From a checkpoint of a small transformer trained on Wikipedia.
Size: 10 layers, 6 heads of 32 (2 for keys and values).
Architecture: RMSNorm before each block, rotary positions, no biases in attention or MLP, untied embeddings, paired heads, exclusive self-attention, hashed n-gram embeddings, an embedding shortcut.
Training: a variant of Adam for these matrices, 13794 steps.
Each number is 500 + 40 x the weight over its row's rms, rounded and kept within 0 to 999. Layers, rows and columns count from 0. Numbers have three digits each. The size before them is the row's rms in percent of the matrix's.

# layer 6 attention output (transposed), 192x192, rms 0.0837, rows 2-31,34-63,65-95, columns 0-95
108:474534519539475483603455441455490517485479620454508497516510483514478484483541456508498377529468492502505506531482569525447486484508570454472414541515503492417467526515488485497559491513539473493511466484444476471441532487591504494520460518524486485542515538449441501462476493492487409491
086:476489475471486548475459581504537490450543376486525497510552544503496482523495554527472483499520473459523478423534485489494531484471463489515529528382479493530540502490466487556501469450484508555522565531553492498552430536511458453453520491532461461507506434467527520407578520560550551508
107:497534418590568534530451483535512529530522530428462555510410475499532482528477555484464540493477465482482485501491440529544454454499538500490528499523446506531493485481480492438533481472422490495575504502439412503560538463511529514496531541475560478437497546516503454518527530544591469441
098:489469496529503476453512556487502479480472503481606546479483522513488518505467491468515470499524506520519510467448373456431478527485494536519547496455461459564543464511463509497456495513501611572425508539487466537442556565445424515504490523461445522547593444485525497442549460598560546493
090:449434529425497503473513533499535468431470569502479449499514612467531486495522538472517487426410493478524534393529531431463468458523614547520523584494478449438523536514596494451464441545594460548554518497461551413501438465490533441526449469499432528550470489456504474466535476464513517552
086:495475492463544449494494485424487496492561473537417451492492529448464505478478577589532519474451540521421474495584593483505455491558494566542511490526475535471480488413522467585512499445514502487488529548496583440487449535542501400490440437494507483564506514533492511505555524519465498457
091:533506447564497525578521532554477445555499503488529501457511483559529536560466510471493463467499456506523463498421450492560493502529525494470458567463502494488496555528483503498538541494435546469518471446512468544571476532546501568481482549473487468442529526473433425518554438509503525456
087:476458474531561465508458508484525511506463503514471509510520401409517516503566542485524478493522499573446496573490541496460472557455524489427470517456462565475487519491514464564526489518539458482531467440485487468520502540574510503557434505501509483529523495475502486509516454478512396528
088:480515552435456514513464451477519487582448544507483503556443464499523493474470500438497546491462532439527556549531465505492525503492482477497543412517526520522599540515521515511477503452502468571423552507584467538470527480464529484542545435489501528483484437561512479485459551511569517531
085:528484407539522497571451401550517523474573476457505501473518455518512434463517472501492505521512417498535470544425469471538532488513491564555480548455481524513421486483452484491581513462506588401568470389509507477551502559521539520499493533536569464412521484483434491548510434575546540475
094:477453494597629501556460492437575466524409551467452544525511456488490521556477483449517443486525479602467563511448500551477530497477550481435512518503438553489521537479453477513457475536499477511493445516498518507499525476525458510515517557485519480520549440480492462476529471529491446465
094:475543489598506522398539583540468487516494517497574541502502524538534537524461514420484542464488509537566548464433380497550473518470509483470563527523514457601558473498462501457481474510432549588492514538467463535527526496455537554493510538444503526452515477530530479552565505519556554510
112:530487536496453530413609612529501504480473480471556500501560592559485528475475538447495527482485516477571474478481405462508488529453466505504553502469518449575489499470506528449456500506464570503485542509543518499512525491436449564542508533507440562477510492509547508521558497540523566621
103:538490507595507544481529551517570458551424525480569557505554469519528559481496497437476519464523459571511478497420425529545534524465530490426511501508517505579477528530478520450454523529461517527510492520496474510546546459504508592529510576519466554459505495521546458543478462545521534565
085:504447488488471501437502567491491473485455497448497578560507509473539468449506530455505569481468541522500467473430416522536450493478466468515573489429477468567488457488577492481499430488492480516439522495532581553490579554459568538513463447527528454502489566540535504508517513549609517549
087:456509547517448451414502431458510507447526478543533458532520486507460510543489500481511497503544503499554531446446513426502514475446506465566481593550576442450462508561467431472521494445559500502524462500434469500561505612531544461460394458523441565516492472494507467478439491521483512492
087:544460481500465497536457503496500475475472457561439482547542499476508525529520504521481478504545475467462535493546561514491556544482524544451515465479529496407454557526493519539406529525548552481512487500504522432420411482551450485491527423497488456586518436433523518494483485425464429523
092:477534503504504550484520589472478527525467485436467552496461490488533488534418522447480518457514514512529486487422383478540477475486560450508552459484478520542528445532463451462503435480459481538478552527503473565544576480414501511488557504472500485443433474522525497525556525505549551468
099:456468515447487500488554490460505468500464476560437500491477538502495519464459487579524507462445522471499493502548557524482494531519522510475508452477528519479534545483535575559431504549534471518481523616567570425451464476460439433531537444457431498543443492533474538452475561431420525505
090:480487486574543565575479570483550450469458483535383552484513441500542526473520543569508486472437523589533489528368494446475479521463555503481471511490507523499431545511506481549498479533509482494459524484522578463504430544521508531516484457550452524533450523539445421502494454453445545492
083:491524449497534429492451451472464472484582506396494495592396473449522420499465521475520543531471526472490466547513461505528499528463539531503524467529490486549488416428509462457557527468506518437539466494470512518498526522453572468469453547511556479436543501531568516496532554558551424507
083:524503534466445522462554617512503478457467616489589498480483488522548525489539494515529542419485529508523488520462442512471497481523485451483516478501497491533514452522510506482442489545503508544423487487508566576502467504463499529541575554596401487422565510540524487550463570498559504507
096:504524500474513470460574482453463511476497599499421474507595556486513522498512573507563547489425571521508555492557538524434531507445458541507536523567489443510569484533517527481476467500454536477490492526527553471472506508492487522542526445469501541542519490535499526496562504493508534510
090:518483517393551466487500495469438472494557500557467488447446444393494422526579472515487516501493542492447546505574573526475557479526367515499520441534429518475484479466515527544484516499531464434509485416506487517481461511516439416497493507492549440499593508475531550528467546499496475486
098:508485438446482532458556549542470538479526492428460538493506540547523456434426498516457524502482543471539457442479421498570499474497492486522563473460464509551498458498503506440518456489478489499525588544557524470537570500416524537487576482502518516455428530522525536484542566542581586493
097:454497557525490469441540488502496473489473461589454475498507544569465563586450545549464438455537511432497481470587526512513460521524576477446521518535520527449565516527533608494484497476424484529508539562532473448489422480512443432491479484447434530547508460476536488428526488457397483501
102:536516529563504483412500443493446538568461518534492511521499430529490522528495475437511517433565495486563568479479463483530536505491466452507503519607545482493492456532474512423489505487511530550475514433553435564574545519529592527517532530495583511457480476537546511615472437490487524505
079:466490527467477470450438441484524460451549564535496513540479519420519459561508537515494557485473527461491501444548545487480503431545454471518525516501521458473520463444550461481523421506580430508511502544485567533551448544517544419499474471498473421507536506530504510475476545467498527462
085:453506428519531463495451399486519504518515489506443470498431480485491481499461494498525543578516497532524447496472532484536483427464545508600469477547444520439498524507429374527509553476554446477541489535418490510538550547498573466438466476466537522481424524508492484450462489518506503401
096:503515539438477455532548441505457552552521498527454411500470491510458491491498497525533513532549592461468523519584560486493566533507376499506426489595507532480466525532473526496467561482511496428462528452500503510492509518505488495492558500503499541477473527512521551564475510445446476499
110:482528535524483444540482475442519453531465611459529512558487473519452472495506450525565364479489419538463517554539536550479489482525532458478471520518484522468478494514498459550468521485501498531493457540500468549456485471546470483488462507514493503479532502508499479506513513505480380505
095:483499519494534518427449508511533500465497437501476486447535471505478504526556513524558448441438540484523528506557548487512495497499498532562539522440532447492548562463529553591512505484448467485495526510550517536507436513550533454536473474527512478562558438432464485454531510513470576509
094:536472458520542510549408397512525558516451507450423561539446466489521498473552492466452558503522512459510509583487487545534467460516520476468541498546451456505427499480477537423512551534513445490460527469489510490532556488477551530491553499486515538461480517486505459470517516502514507473
110:455430492525498395491498511482464500450491523458566499546506525482518503495430427448514411503537520516534530492483444437402463521441510504520500518469467510547540451485490498418481476519488554520496499535496503522530517570425400501485493480446491537593555469474547520411537440527563527504
111:464459552514485567476452546461484416454495588538514457523469509483475484509583493466521541435467506499574557442474555479499522469548577510470503557534506448517508505522598418496472492501559476513539499506503577517468448526490544395489423532527498546511509478452517465530509532393481512494
099:537492574498581489491530508499505504535518431518448480518424487518479531509499482475447587487497585509520449510586521528542498516524508516456525465555504544549449541470539452553470485506536511482497541456475597517502509481432489416501468511518482515532505476506495499541554562473505482537
107:462466406561527466551496486572546485500472520493592511461489462563535512493485470533439463478487474478469499514445457517499482530471467421481483529462465544475551482521419512454547556490496560508475435482523398482623445515551500552463512550467505517403512524521504431482511483556508495440
092:485540539509502512533494519496481428457468527456483479540478513512430483494482513518506467533510484482438424581499482495489544440509499476434449474477472527490451502423531457554559535493522462466548482524429495507474528500550469414454466517496545504515536528510488530513601535546483410519
095:499545499428419520485457540502469478510491547449480540542452446480536440537503476441536432512531466403573530507519499501483518481490482518546532407457553497511539526556518575507487508470501473583481519530526464497432546507490574544539549445522538493518467465512478499545454471459516532488
095:506482402599543511540406423506541502462566461446470474564525487507439517451459443538506484506533494574526485529497479560483521566483501545507491564441464472564421485452524489538524524501496553417594461450424592505485535483504478508513476482527554499495517464500449522497489437569559563516
101:517485500567558466586482446442556477479474567451428529525460501496479437531519489437539403514491463603500521530529500500482514494513584469464508548563425500517482552437493474512524499514477476489556498515507471531493490505508457428495497569498548540488526470507532462464569500559512426452
084:488545509511546540540560536535498428559502473518571476547515507455547515519452537417444499491475508480547563513498461522573419393523554515489496531503505481514527525531441515465547470509539479515438513529505460535554491480539470499523556506467387523485475527484495480503564489525504557523
095:525436533571450522415591556537493510463546526528521432459592577541487536545502587504478543466441566475509542432469453458488476504453502488499534614496524486498521484460506474424510503514455520429501563475481530505519478450506472515547490503468452536548530482531531485495576512530527558597
103:537466516623488505489447529528551409479515553474460495553511518506500507543510501496435491455484447548510517518447466524545460463542560517448506511519472483511497546455534491502476602504517506442523520560428457515471475515505537519485430520495483533497544506510563422441565507515478517543
096:440502507519460545473503468544431552486500528493546463458451517484503471489545496435601547452386515533504531492472480496496447477451529448564501507506482490455437446534514449332507464510514448531448566484478552504550547470535518532528442466493528488524481559550554511521499473449504467499
093:497514531455522497470571421520522555478536454547580501476531477437435462546516465426527479492517448521528499444481535464484520527464495455547443531500591493479528544598407462530466427428523556496550474520528467532554524527571505489581458452510473472542532482483436525578468466539451496493
107:492431504507469528491502513472451504462498509532409481533450470524506508571524450524423463455545461424430514462523503504506517480537546514452596491501497510491444531542595490500432564514570496486557505485462478425436423497498623502419454507519509471547541473495545492448488498435447416532
085:468540475414511537466493550551462441524488483516512536432460489437538519521520502441468500461484510439549556559434465490494446451516477461541565408487448450446600519547525526479481466480522470548442535529520432550552498565458532465522479453463514509475493495535545516508496499479512559504
096:473477538395460535473527621492511461525452433532492513486470530450586496484523420538433505479445513473523516482469508499535499527573475479513558452475572505504530508486471636461491519546538483530468557586559552423520477482408509489545547514488501506431464490490479489468477528473488557499
110:461567500554529527501519498539502512524422527526515512497470478511426518512573529476498531541498578587552492564456498484448447519483464499535436499450500533425441580475467486562508512433503492487471537475560518481570506505524512553594484444495515536513479478524501440516501516506459492508
098:509429541557519472485436432447537517497541545442431517613408492487447492540502535451521509484528493520524497501504480540518531514499486443426562535547518517585454505515488464453423549520560558483510446478453593563517520479512520474497425531515508507514524455548562491553539458513529397526
098:521507532501474476518530547468459459501491575533575510465475543468469479517509565567537504517480512516494447479515476500467488488540485428492488524545460535516557461493441438548488496469484480461408524491483573578523413527538446475485502564553440476430525556508558479499499567503488442470
112:508494543478477480427504507482553470528520542490476482523568490455489507516507570462601572501453457524559557515499535524505482466526518499490580499550555424614552489539496504528472530498513467525423498548499616543455467522478544461488502495530484502493458442505475470453502535466476546507
101:507469522440544494473490532478469496429540437464459534450513497478485440538531504477583511488449476452452535491484484439478563448445481415483554513567521497582493398546505487480462485546512433558520488511485557550444470512497482437438457526537507458532581456475523523494469577433542471455
100:518521435413439471471488512529484482495529489538469517491555504493546485454451533482481556529478513468561541460453508544509480451530494524573579429513556443505522468575538507415525517458526507497441580547531556491493541555469564485488544507474522532457411532503478561500473486481521606473
112:508480545468494506427555524499497522495495490612454522513453546544549541574465502537446429461504520446492502486564523491521488512552564462508492538532567492421571541505503614459510499409498499490580547514517422495552440471493522499527501479410463514488485475479516466489520451529431521492
104:505534443516560520448523441533479555516582467572467472524484483537474472499459459524473506492552446504488550450487514483476499517468501446490465496564545502478521417538553475385462453444526537481595582482497347537549539467499543516531512502480533527485465526557498592544476492522509521462
099:476467525441492488501445475436473482431535496521485488479538524476491436544491536482601560518427492469475431482503539492510546451511498494533488466580541507547545467464486429507478452498513432496483508539433607536533469539559584456495460474519500458485499520436478529552513560464441509439
095:515493431443513486510471432568478605503509490509458569424522467471500504517492552439538546531510529509544449510439500478509517485473482489540498410529478462447516565444444428510478536495495508477466472480480458495538553544563537504515462426470557495518477515510518544481527507533470519430
094:500535502463523497465572444560490573510568460516490467491560494545462555512456569502493534532523525424428522464541480500498542508480409526508476508505510468507513516508490505511513457489495483464541544497472430471441550483520486492510558455487469479482470514513489600572429533468496506532
130:477592466525475491403497498525514511586504586482527481470470575490423466535556557476521496510464531530473521484466489453501485498514457526532435546484541526430484516440498486478504496513471489502494523549467463461504539469556532575512486518479507506440501508557471517585487455522506507510
127:515527575517421482546485540483493438532505503475497541554494495523512462528474408509549424517463476485510488494525569566512490488555572563516516498481461558550582416456515529579442451517474500547497510511526527540458469427477479467481531520485476523478509508544508476479481544487451486561
138:495509565522565511446450462485574513537442452451462511483455478501468482528548486510564487456473505573514506542534531491551456548524548560509509534459527471479521635445542576543468480516429483488505498576539502527449498497525459497526496497502502466558555484470432516525536539527463548501
123:476479469496495485526460442508494558440465501534474535483487506457517513421487484475482484501545530406524509512442497562529464487549479427533559492562510458483464489463501533392508526544539464512459543499510523523515536475471543493481523496501481565410446523498539523420476533449473499481
122:480489491554500377536485471527433518467469517492581548518503489484507466547459491511482433527516526534487519473451450506411492512481537548503453497474441505491520465469417448463457439502471541505490476510514468574555477542536446482485525454440470487547515562479485521457554481478526521543
134:491481516545473538498448497478504447465502561503564494521425531510435519469569477486519523507490494485540591472450491461481550458601522503424412548520485454542529483550528387472453534520466537478486481568470520547486539553528500491485523561511455546440515472484502464570437535425467558453
126:456454504510562479500472474497487502493518466497470499544438485486462468502563427426437578505514547503487526465593444449503490509468493444433513450507488464511464475568536486433470544526431502460457560461402498471495554510434490462469459556531518513592536485448479445526508518448469456488
128:488492417509540454523533533549467498519480506510544493476507463575544549529427521549462485466513451467489473461492426536498501563508468439485505495467526543484537521553442495473535550419503564549484432510584458501595408516547527555469546491474514552416461480559505508492471504487539522464
144:494493555461445494530505548537449421438496550446429528504473549511455475495451514484522495564505542413455461533580501512489561441463430488456492429481561493555498466454522500496515572451440500477512523553436495501485555509500467464469513504493526473521516541460526521534532592471541460527
136:495531503497427511460448483524506448451491464487489511531488473483519451456466379458595443543514418392544565531434535513501549459508539543552542467490548517493549536511535519512450551518546487549516525519544477541440530451545614500510511453482581472478504489467480507478467470482457509473
117:513451453535483503513453429478478536503564489512471449531445461497407482507500430489527519509523485596541489473551507592488470554472505526514543518461480490546472528533525512440445478482479508444554522468439624447564532469473476497517450509484555490528519511546481516567540446505530527517
130:547480560536528485544470442478588521510451523474462614483493540494475425494513544520560458526548514543521631498496524437493525432508502523447491571605460493552533508440444525486485437533480504530490507532491491532495535524533450415490566551461486542498463493548534467465528574557536528449
128:492575524492456567566567564502469497521500514565580530510475483488574577425547525465429470492493494540520473541468562524575464478552536512459535480458506488496523527521502452500584447542547529489502453546535464550505452434536496480544508522504387501484522524471476470495540547431463477502
132:494435473519490561446558556516513542480563570492552431466552556530485517615549553444469458485483540536506502456462435449481476477420542465488506585475473438469537541510531446513475507477465465436505546496431480498516532496517433534472456503503505493594521412470497474486628509558459471533
116:615429509518477532497507515524528481441564487539485487482505595514526463540450575480465469493489495491493505498419406474542522447529546538519531517556525505494491497412495448557478531526510487462502535568522469558474448532539525478387495557520449525445461453516565512445557611507396496511
121:410577510551458485496501473507509618463462523522559530425493536484478457493598481454533479521458539528526520470485514479511478470480479443570477528544516475459486451461396481399491416553502436527450561477425546449546544473538514485539469509492473481512522560508502519530533487469459466493
129:523560539494503507480529470461532537491513463520553504520514487464521502506568440453451527460505439537561479495544549511486520525516528484447444433423513516514544562608401496548494471451474560451499465540517493516527564502538512507590499447495495440582577512480433508548439439526463481493
134:523446505512473499465510470473448517421495403512480471512462569489520451558526463517449481522524460411447535450448411474492552420518534504487532499509522462460459429545571489494479536547528494517463565502461495499389524519477590482437485529526480497501524500516524507416443507466399458478
117:498551525451468505515480537534518427499439496492514609464477478468561550457551543537480493459480517487532546578511568500556468505545470504469518450515480513414546589437475467522527447541518490563461419516545437517512409529504522474550533486470446512470506478499542493529467596473503532480
135:427442512509494572479432575466567451430391443515544532500490523435526482438526423542498482542527517455502534490393512423525511478519437479496487564534545463447520489467516550436502535526554468545511509529538513469522484484525571516478490495495511552432460513514472410393466505490532559491
130:451518437513531505446449478511525502504454574478470493515430505524452474514522461444501491488519515507526465478516507541502424510508468478538492467460522552432478640507442508541471543365459539489487506491568502504534529506491533530557499488515528542480427467475520480567491504518427461490
123:453447499562455526513520483487544566450544497563499490544492510464449494529511389482537525528553478537549511432521465502488497516494482383514483580517506495579526426496461539431430537462559521507449562444445623517532536496495501485511454506510547545552515520518517498482511432507489447565
132:546496486518502508576522582533491475550497573534525522485470488528540526526512545544446547483458532519556451456534487459491499487547502440506484514547414529531588490494413479582501507449504506536433459450464575554522402569493456474518554558491435496485469495515534458531482528504482496470
137:493521541525507502531466414508578527538557531469491497517493440493497499486521476478567573500499425583586557535492529541541464470522570455447535503529503488626509541538458504502488534527481459488441463550498614546473459503493601478513486537519471484493522521515455439474494526457456496496
127:469446530528523453528535560492510481495491485483546509439532457506467499536528504478568512483475501495482550557464489430421553498458497422506437553584490515529516422517521533476494525542556426523487499474442516497490518552494465458509499499456525446515614488486466459493511472528567511507
135:526552424472440489525407448480497499480570536514452481460505434491499504438518520434496519521474460503583515541452587542548454455517508512590592459543523455483483493524534422393552526544533467492488487515521499500541483492543562462463450562535501553434482501496477508537500498468508524423
141:479493559468531564400465564440535492484443466578472541552488550488540528502455498553516463487548499487483514444494526427532493468491523497466484550513553472429525533549558533488529518431518531486588526519555437500539517506536562555517466427463476605487436499511508428470463458505508531479
132:528555472480504582496564531536491509506577522592457474521496418501530563476515484496486462488518493564533548519509593502513524563489481469430512475518481540516540465542535452448503470464551504459577528457520411506610517464524462543529514499486493541506502495538521523582509507508549513454
126:461486556527497528507494487461521482468520499534520477509504517506540503490479495508549647518451510541506454544556535463466588522539503478500417473528492531589512520474454480509481510463512518486484514556427560573499490551501505481556493494474472428507575505454473501546471531510541573450
127:504494512401496504505503459538518608443537469512505533418482490476537524508481530437505521494518503512561428540501464549499493498493493473500519393559548499505455583444391448476447515502481509448506495515481482528521474507534480511541480453517508487514518526502559579515483544490479459516
117:500489522426519512492567500541480534501554539493480425499554452539492553533486549458502469462499494466441477516562498526529524499419496452481522490500549479482454538545583545528534545475519443425561526425498444452499510471505503506537462425505541447534533488454497531532511473512552404524
# layer 6 attention value, 64x192, rms 0.0886, rows 2-31, columns 0-95
117:480586511561471507456406495510519477494509480440474524558445564464479506524512481531588519582461479514544576509420573534517503445601556484551482455568467438544561463439477525528488523476475457530473425502479506596497531512447564513480535513430452509468450500491547501490463556486398576524
119:447476549460534468479571539446496464467432500508535545525495520464464423452515452548556488532572465488478542554515469440497473486524495582496521549485532490519527580505536538495510434534478541474496513545485468466495522552515406521503481497480485490534530486475488455491515556525520538512
112:529485495538510447485549418497513531451515421594481539457493536566586517545483480481536466489556443488526519462468510539534526511516502496457490472548599566476525476464527469485550481499479443457475551442464464500510467422527549534500498490457483530461490505524565427520480580470468539487
127:454454476454484414509555567501507523526432493525532546457502439601500498486454564572474502519515571533456471498526517517441489552502482500436493516461483487490504527554512537505407366517564520523491529506532499521486496527546528481489534528514464495567534521494455510469549464478532509524
125:479499479582435497468519449498514474515556526495510524534487604565489545487520476469467565484545492560481497547482543429458513501551537441562419509532470487583540459497479525461475516547468526470450495519463519561496497514553471552483573536480451545459545529627516536489435487497441517425
115:487405525490504536459521447497499423457444458522481510517482512431522499487546447468447510464566480504365525494510485454438511521509457403513464531439531460571525511528520529435502554515505547461482562500434477464573480522457500514490512561508517492462524561445520523481397444437452504450
109:558518477493564519493512459507473540481496435547481472498491423556478534490440515498505535515546474453522435437475426494523539513476494483501582554440503509401468495654533490472506479497524512550545412489604470491498461449565485493481474457524511540529524527481468493485475434459510472518
112:520427525493480505464450491552488371488491540431457522461484578474442553532478547483564403519473514483407524475480555505528500465528465460558419517474526447531526481427462522513486568446499496541465505528454471518503397501537570474511533507482529496492522564426525517510469500478439489559
118:513573488609492455431498515472503503486504464488503559523537541448535504483469451472571499493487432471532562565441512558519424488530513535511531440448542508487518506398490457494462476502457508483468478543498494619469502486515543458507527427442474478478544490487507526481464581421538575432
108:546504429472505520522533466577442538486519490538453502434466442458535442526527430448469493507520502503558509424496497453453455555519396472472474537399533484586517531547531500486591410485478492447508519500452473411513529514476494523495450518474518539468490491459544533512550452488466479585
105:493502542519503519488522470556599514517484507509443544483496484536473595493499533602516465514538503539534576524462562484555497520516494547508514460529579506552505475473491534489468519499500523447450542522495517485465603451522536466423562527483485541480522500555519435504548583558432565487
103:504461496543512504595588520470521479470508493513555509546506547516502541489494506535476465557471592483533406526490499521574529484575540522460454550527441559395511465474510492512498490518525496565530546503562502546442449496477480459480520500548489526502488449577502439480529563513430454474
117:524475502441529559591477525456560510473505541478530504495499489518515511478496521445454442519505546520431470545548409438437387508480518528503519545454476491422496527568496497506459468451518455517470481510447544498475512593519450529471503468568460446509492457510409552528533513548516437483
112:579477465474518507436436486515539515465594433550498516475485585545504564511460546470502463550488506542529525463416437473573520536533533551480461545532563531469515445505504508568484566451519490531455495551461508541455503579572482426459488529502525511465472419548512455536516557497470476545
119:441530490452460514594506478460525513527429485499485485413464473519541473492531561539534466516462480523481435496519573506475470453492501493486446484582577556454501474504490518468447501430538510497463570447471491524509524446508567519519525464525496477492493521564464489546549494506495500451
099:520513461514513480497441530457536506492489531447487540600509415425537552495483535573460519502456471500567444566537551512497546501454504534517490484422522499481497505504512500504523524528523581485494496540565486512471503508449518493515589430552513495467473536521465567425550488510464464467
125:520512502529496422407466434481493517449566439548509498464488580507488498491486459518509497489519477499442499520459487500473530497550556489471450480505528451491535474515484542496507475491479533495455528474412520554498494563531513488483493477500409522484544489529485495497404428520513536482
095:481431531498470435475552504481503441518421518511552543532507506567518508500473480542556516502532503429433510545438488473552519500491485434457496511514491580385509520530501450526443479493581468558479533515507507535466538466499495450505501486504522478563564440584499424488545588462502479403
127:588470492572516516467464486465553411473489502530513502524567515452489522516492543530458503485569495515416476480442426477530482531541483407469515537493526486456468491442495489467464553478532526522462495454505491527531520538516469567463511480537449535459499470528500506493435467454581558422
119:540532464451514599463512408501466527531513527422475474529470487447495489494503487410534499475576429471470528530524503535516469527494485517538534480424559509442483531559518468505465531458496555457494479478462485514506515470509475521502521507482551478435491533462491587516469486504434474503
112:477498461597512488463448523513524503475495465527496502503484415480487567499498503479473533481466450555479486469492528459426458525579486401473473556462524500590571507467488510529468558383450491511431579527485469497511568509472506470502524478487474506486508497434488489548508481463501585475
111:519537487510488622522428489506537527489516502492500508592442484508472541485439537478493553508475467463515443499509465445552561482541508456596507472602433494459489488516492473502439600505547483574469458497500516542490476471489485488495538534497521536491424501475481486546482559482430525426
131:470569526662472522480478490508517527511537504497511539517529503471482492504519418472493558525531497558590564501475469481517497495545524411501475464552479480590560484410455582516481546543436385524470531575492516516470521503470566467489470536474476512486478565490494461452465493426390555512
109:473529570515464479489529526551530414491496527560475521543516453506526533490463488509478498494418544518411450524532487478417442477506574434449463484525438518556525525475458557516491461470534441540465513462494485517542512555568511482506538505510464502480541528493402427479557469543514593455
100:524518512528459517495491467436494522530552506521552476453521531528502432508570477440530537510506407459574483545505498490535552553503444449541445516484523549530508459447494464454587484532503498524501451509488505477498465499489485476485420503470467523500581492585559476519510610428536503479
126:534495534561544532461501513459516541478468479521499508564519512549452515489506519519509511482612498502515560506465502457444501499467484479459512473473530459393487561552547475445503516505476577433522491538570514509485568467482559574439494443532532576517502461502541496476462458459533494468
126:535494537468482529495531501535549542541470438521476490536473429492557591506529504506474489503488459501540492528475544482481523573485436482393454446518471563498505497548509427534538506526525506521504441496514471497482505479470495504477487463473536574522497368500554509459500575461491397462
113:459517496586487535539450515465504510500542511484501553572492521560481517481547485520526590511486462523502484562573541460468548465460562471543427504605385477591534526470432514508517582522466493514526558563541486497487466486515498441559526469504466485518521525490500482537508529531490528510
105:503497478506544463491512479460506584521489480509498497450528488485563507527526513562523508497551422501546515445519493561536491506457468461488498465521577532426478512521495445499518577504517557456561467506477471511518452456574496453516466415496586465439532546434522485455492493459525467518
112:505548548537514539516556497539476517566503562465476457523557489496495536525471429473454455475502491471527569517536433532491476480421497463437557506478496427467470495495493487508585502530548457488576399489521525483528484551467552529510438445504554458494477518431425506428557483480525423558
# layer 6 attention query, 192x192, rms 0.0925, rows 96-101,128-133,160-165, columns 0-95
095:503418569464468478467443517476496497557492469527518519453522516510488564573513480553520541501496429521529514481529472489526528505445481550383462524499465487489459523508506586554533426440486547532528506483524492510492468490559504456487451428508485524468462477516538512574489576511430537414
065:552510509404523498491530540523568453563472514513547468447450542512576518541487579573490472495523461504525488416551481563564520471503532517500466504485522577500508492461472561561504476523464501589493536494445494506512454529536506509492508444495512503501409531550459444558529493513536534475
085:524504419469517491581440556520490529474520462455497501503546512534461481478502426582455555527533463437503447442470461519458462505501455562548559497434529449488465479470498487526531458484449601428532468519509523452527495576544486487490538485538541493542523509413514489464435526437505459512
097:465483392591513544526517479437535470503536534425499533560494467424508447486533542466504472534447488533494464530519485493517507495504454531498455490580516465568528588480494522471444542602508417444499457443500529518550466479483421552479564528516497452463508494514565395497494484467513531496
143:483452498491508520537514522427537456468542489454562581468483507396530457546513402525530469528447507464464437502534496509469469510468466562520434515544489442581446568460538532532473505536499470488514488487557477467572523545550458477493537501607513527470467526533492396483496473467510495538
083:489575481524483491447507497572496549544480490509479447506436436533547500497437578476532499474536523535528525543502534511568537476523548436483498524579523588437564457515457450478517540532521505531433504523481496566462461517415537466481540513435474482461561482524505541523535514585510488446
070:474495526459517505578462509568540512577451571428481566528499514516518480545492440502528492526462464443421524556478434492474431467542441486472433514519491478517468534522481503530429478451456453556493483476496528553458530565482564493530532595461483502488508465443453453435612489409470534504
062:518499489525503499462506504517524504617585492489519463408490503489462550501569544536408512481473489470473525504529510467486524530485461469542393490457553507460482524528499576539484543468526534472531452479396511479439509522490480573537548531498527495507442516558488539455533462499549534442
104:511526476514511513476520490445493576435531396532473486511483480492534493454465469537481548495533481475504448452428464511533550461538492526544598414458532544523528439458478495493559487495501568459529504543474514462455538446541573513475513509553522496507532458521486564580516550519508439495
107:522499545541521462455542503538459443543484452444546527450523539494516502545577513469552450533452527424476466466566474452469472552457475609514434523451516438440489571558536520472509469508495504466530527480496488462500488558472438477551419463510547497557546537463533451426495473444537511549
215:491499545542557489508518522440531437468550471469538546481483526418502470565547440528553491553439514434480506522576486496412489520422509572514465519530520466516439591506552580514487497509476502508538524507541466485565498536526469487493468487567564531541505544478470425431549477499493514568
071:491477512463450505571515476563477506540477565537502522494520524481487465463455544467466507468539481563543513485525566489587485493555467491513412558591476564497599468533480510430519492519531473454470473461576513526545464459501497458501523538496414523410505510539600527532444464555474485413
096:457429552537460464486483521485538519487479487510439487517465514479527539555479487533475534490495497475453456510515436457478540531461439545458455466466507517555513598511514548589502487457559536538528498459437509468505485448564493478451465561512494552519511434500467534589564484510485534496
067:572477506523559473464506524537465484535518490447488457506488469438437504523506544473479506453446504551459455421523595537521509483460459495511519510482505497610519493585482519514461549444499505473490450458534507511525424469485478466484543444524494496512513514493481489478519429506522482463
118:517488472467471477423426565459525515484499483475516460506474502597485565460503490524471554493508478455521472538454499479447538461521492530531570436529492469466527477450521416538486512490557541546550475576503519480433544550530554487512448520452487481553573503455548549511508518492567506524
137:481510506579584514564512499460488454450615497520447493524506557395507483490498449498543480557486505507459482497488477501470491540531458540565526543505435482578481526477491559526444497528465493415464583418514525559525427489525518498442553484591477565440481495511464495498530543488462565493
236:473492516536583473520535501436544459460568473513513522520496576401528475566494418527537480540482531456442501485489484508443476535466480550537507527514504494559434550484537586520480465519460486456516558468556474488549500505560481520448510501604519559465493561532434472463523504501495531534
064:529523570475458565482518549558472491517477455489526536401544442553533482539500517510522481446458491542529513512559485540496525486467522482460420549529490472446522497536468517462484541492509492581524492522513505494523526535455430442539514442479509459540562439520515474512425523553543477516
# layer 6 attention key, 64x192, rms 0.0962, rows 32-37, columns 0-95
064:474563476503525563495518516477483516504496523500522446500448545463525544459442468534452478513552484506525565478478525500561589437553557479485578524550490572461473484420523506475467518502562519570447491480566490553531447476487480523506536450508450483421471568538529526515608552473508543437
061:441467504433472458515580486502559536592409480459515516490403449440519485480480524520524450520455508527497498471444513500569558492549520484461528528532454536495509518424500452390495470532514484485483471524455528469519469510460432573503493470468511501527467479492560541522535541505487456494
091:525503500543582477543453490479543467431571531524444395517494472416535424454491482488455533493559489513467526459526482485498501507516480508512530489503562561572550489475508510499482470485448497481509503484509505562478442471505522500497581508556478505524510491496494485581551476478447485463
123:554546487566501484465475489501520446526574518457498502517539503497452468549514528492431421550446466485496445447572517425505486577433475528456408532509551552542430535544498496486571568535473548463516507514513496568525460504520448540473467434615442569537440558444507526467499434473488552447
060:521559514490550480486516450574484439507482494443486485508566539477436501540512449478455481563549465548535551510449473450569548437467480529475504506487493538493534528595470536473502490470407553519448495404506512574492460494534498521513487428447468533501478494539547542494513486515508489494
230:485454463465404537509449479467492572488478549496491485462504455503524469411481531500517514424518506574547487507494510524519516436575524486544486411503461492519563405464465461501483484527548465522481507556460599485437573492478506471528518544438501425477518443524528530566481508497525472517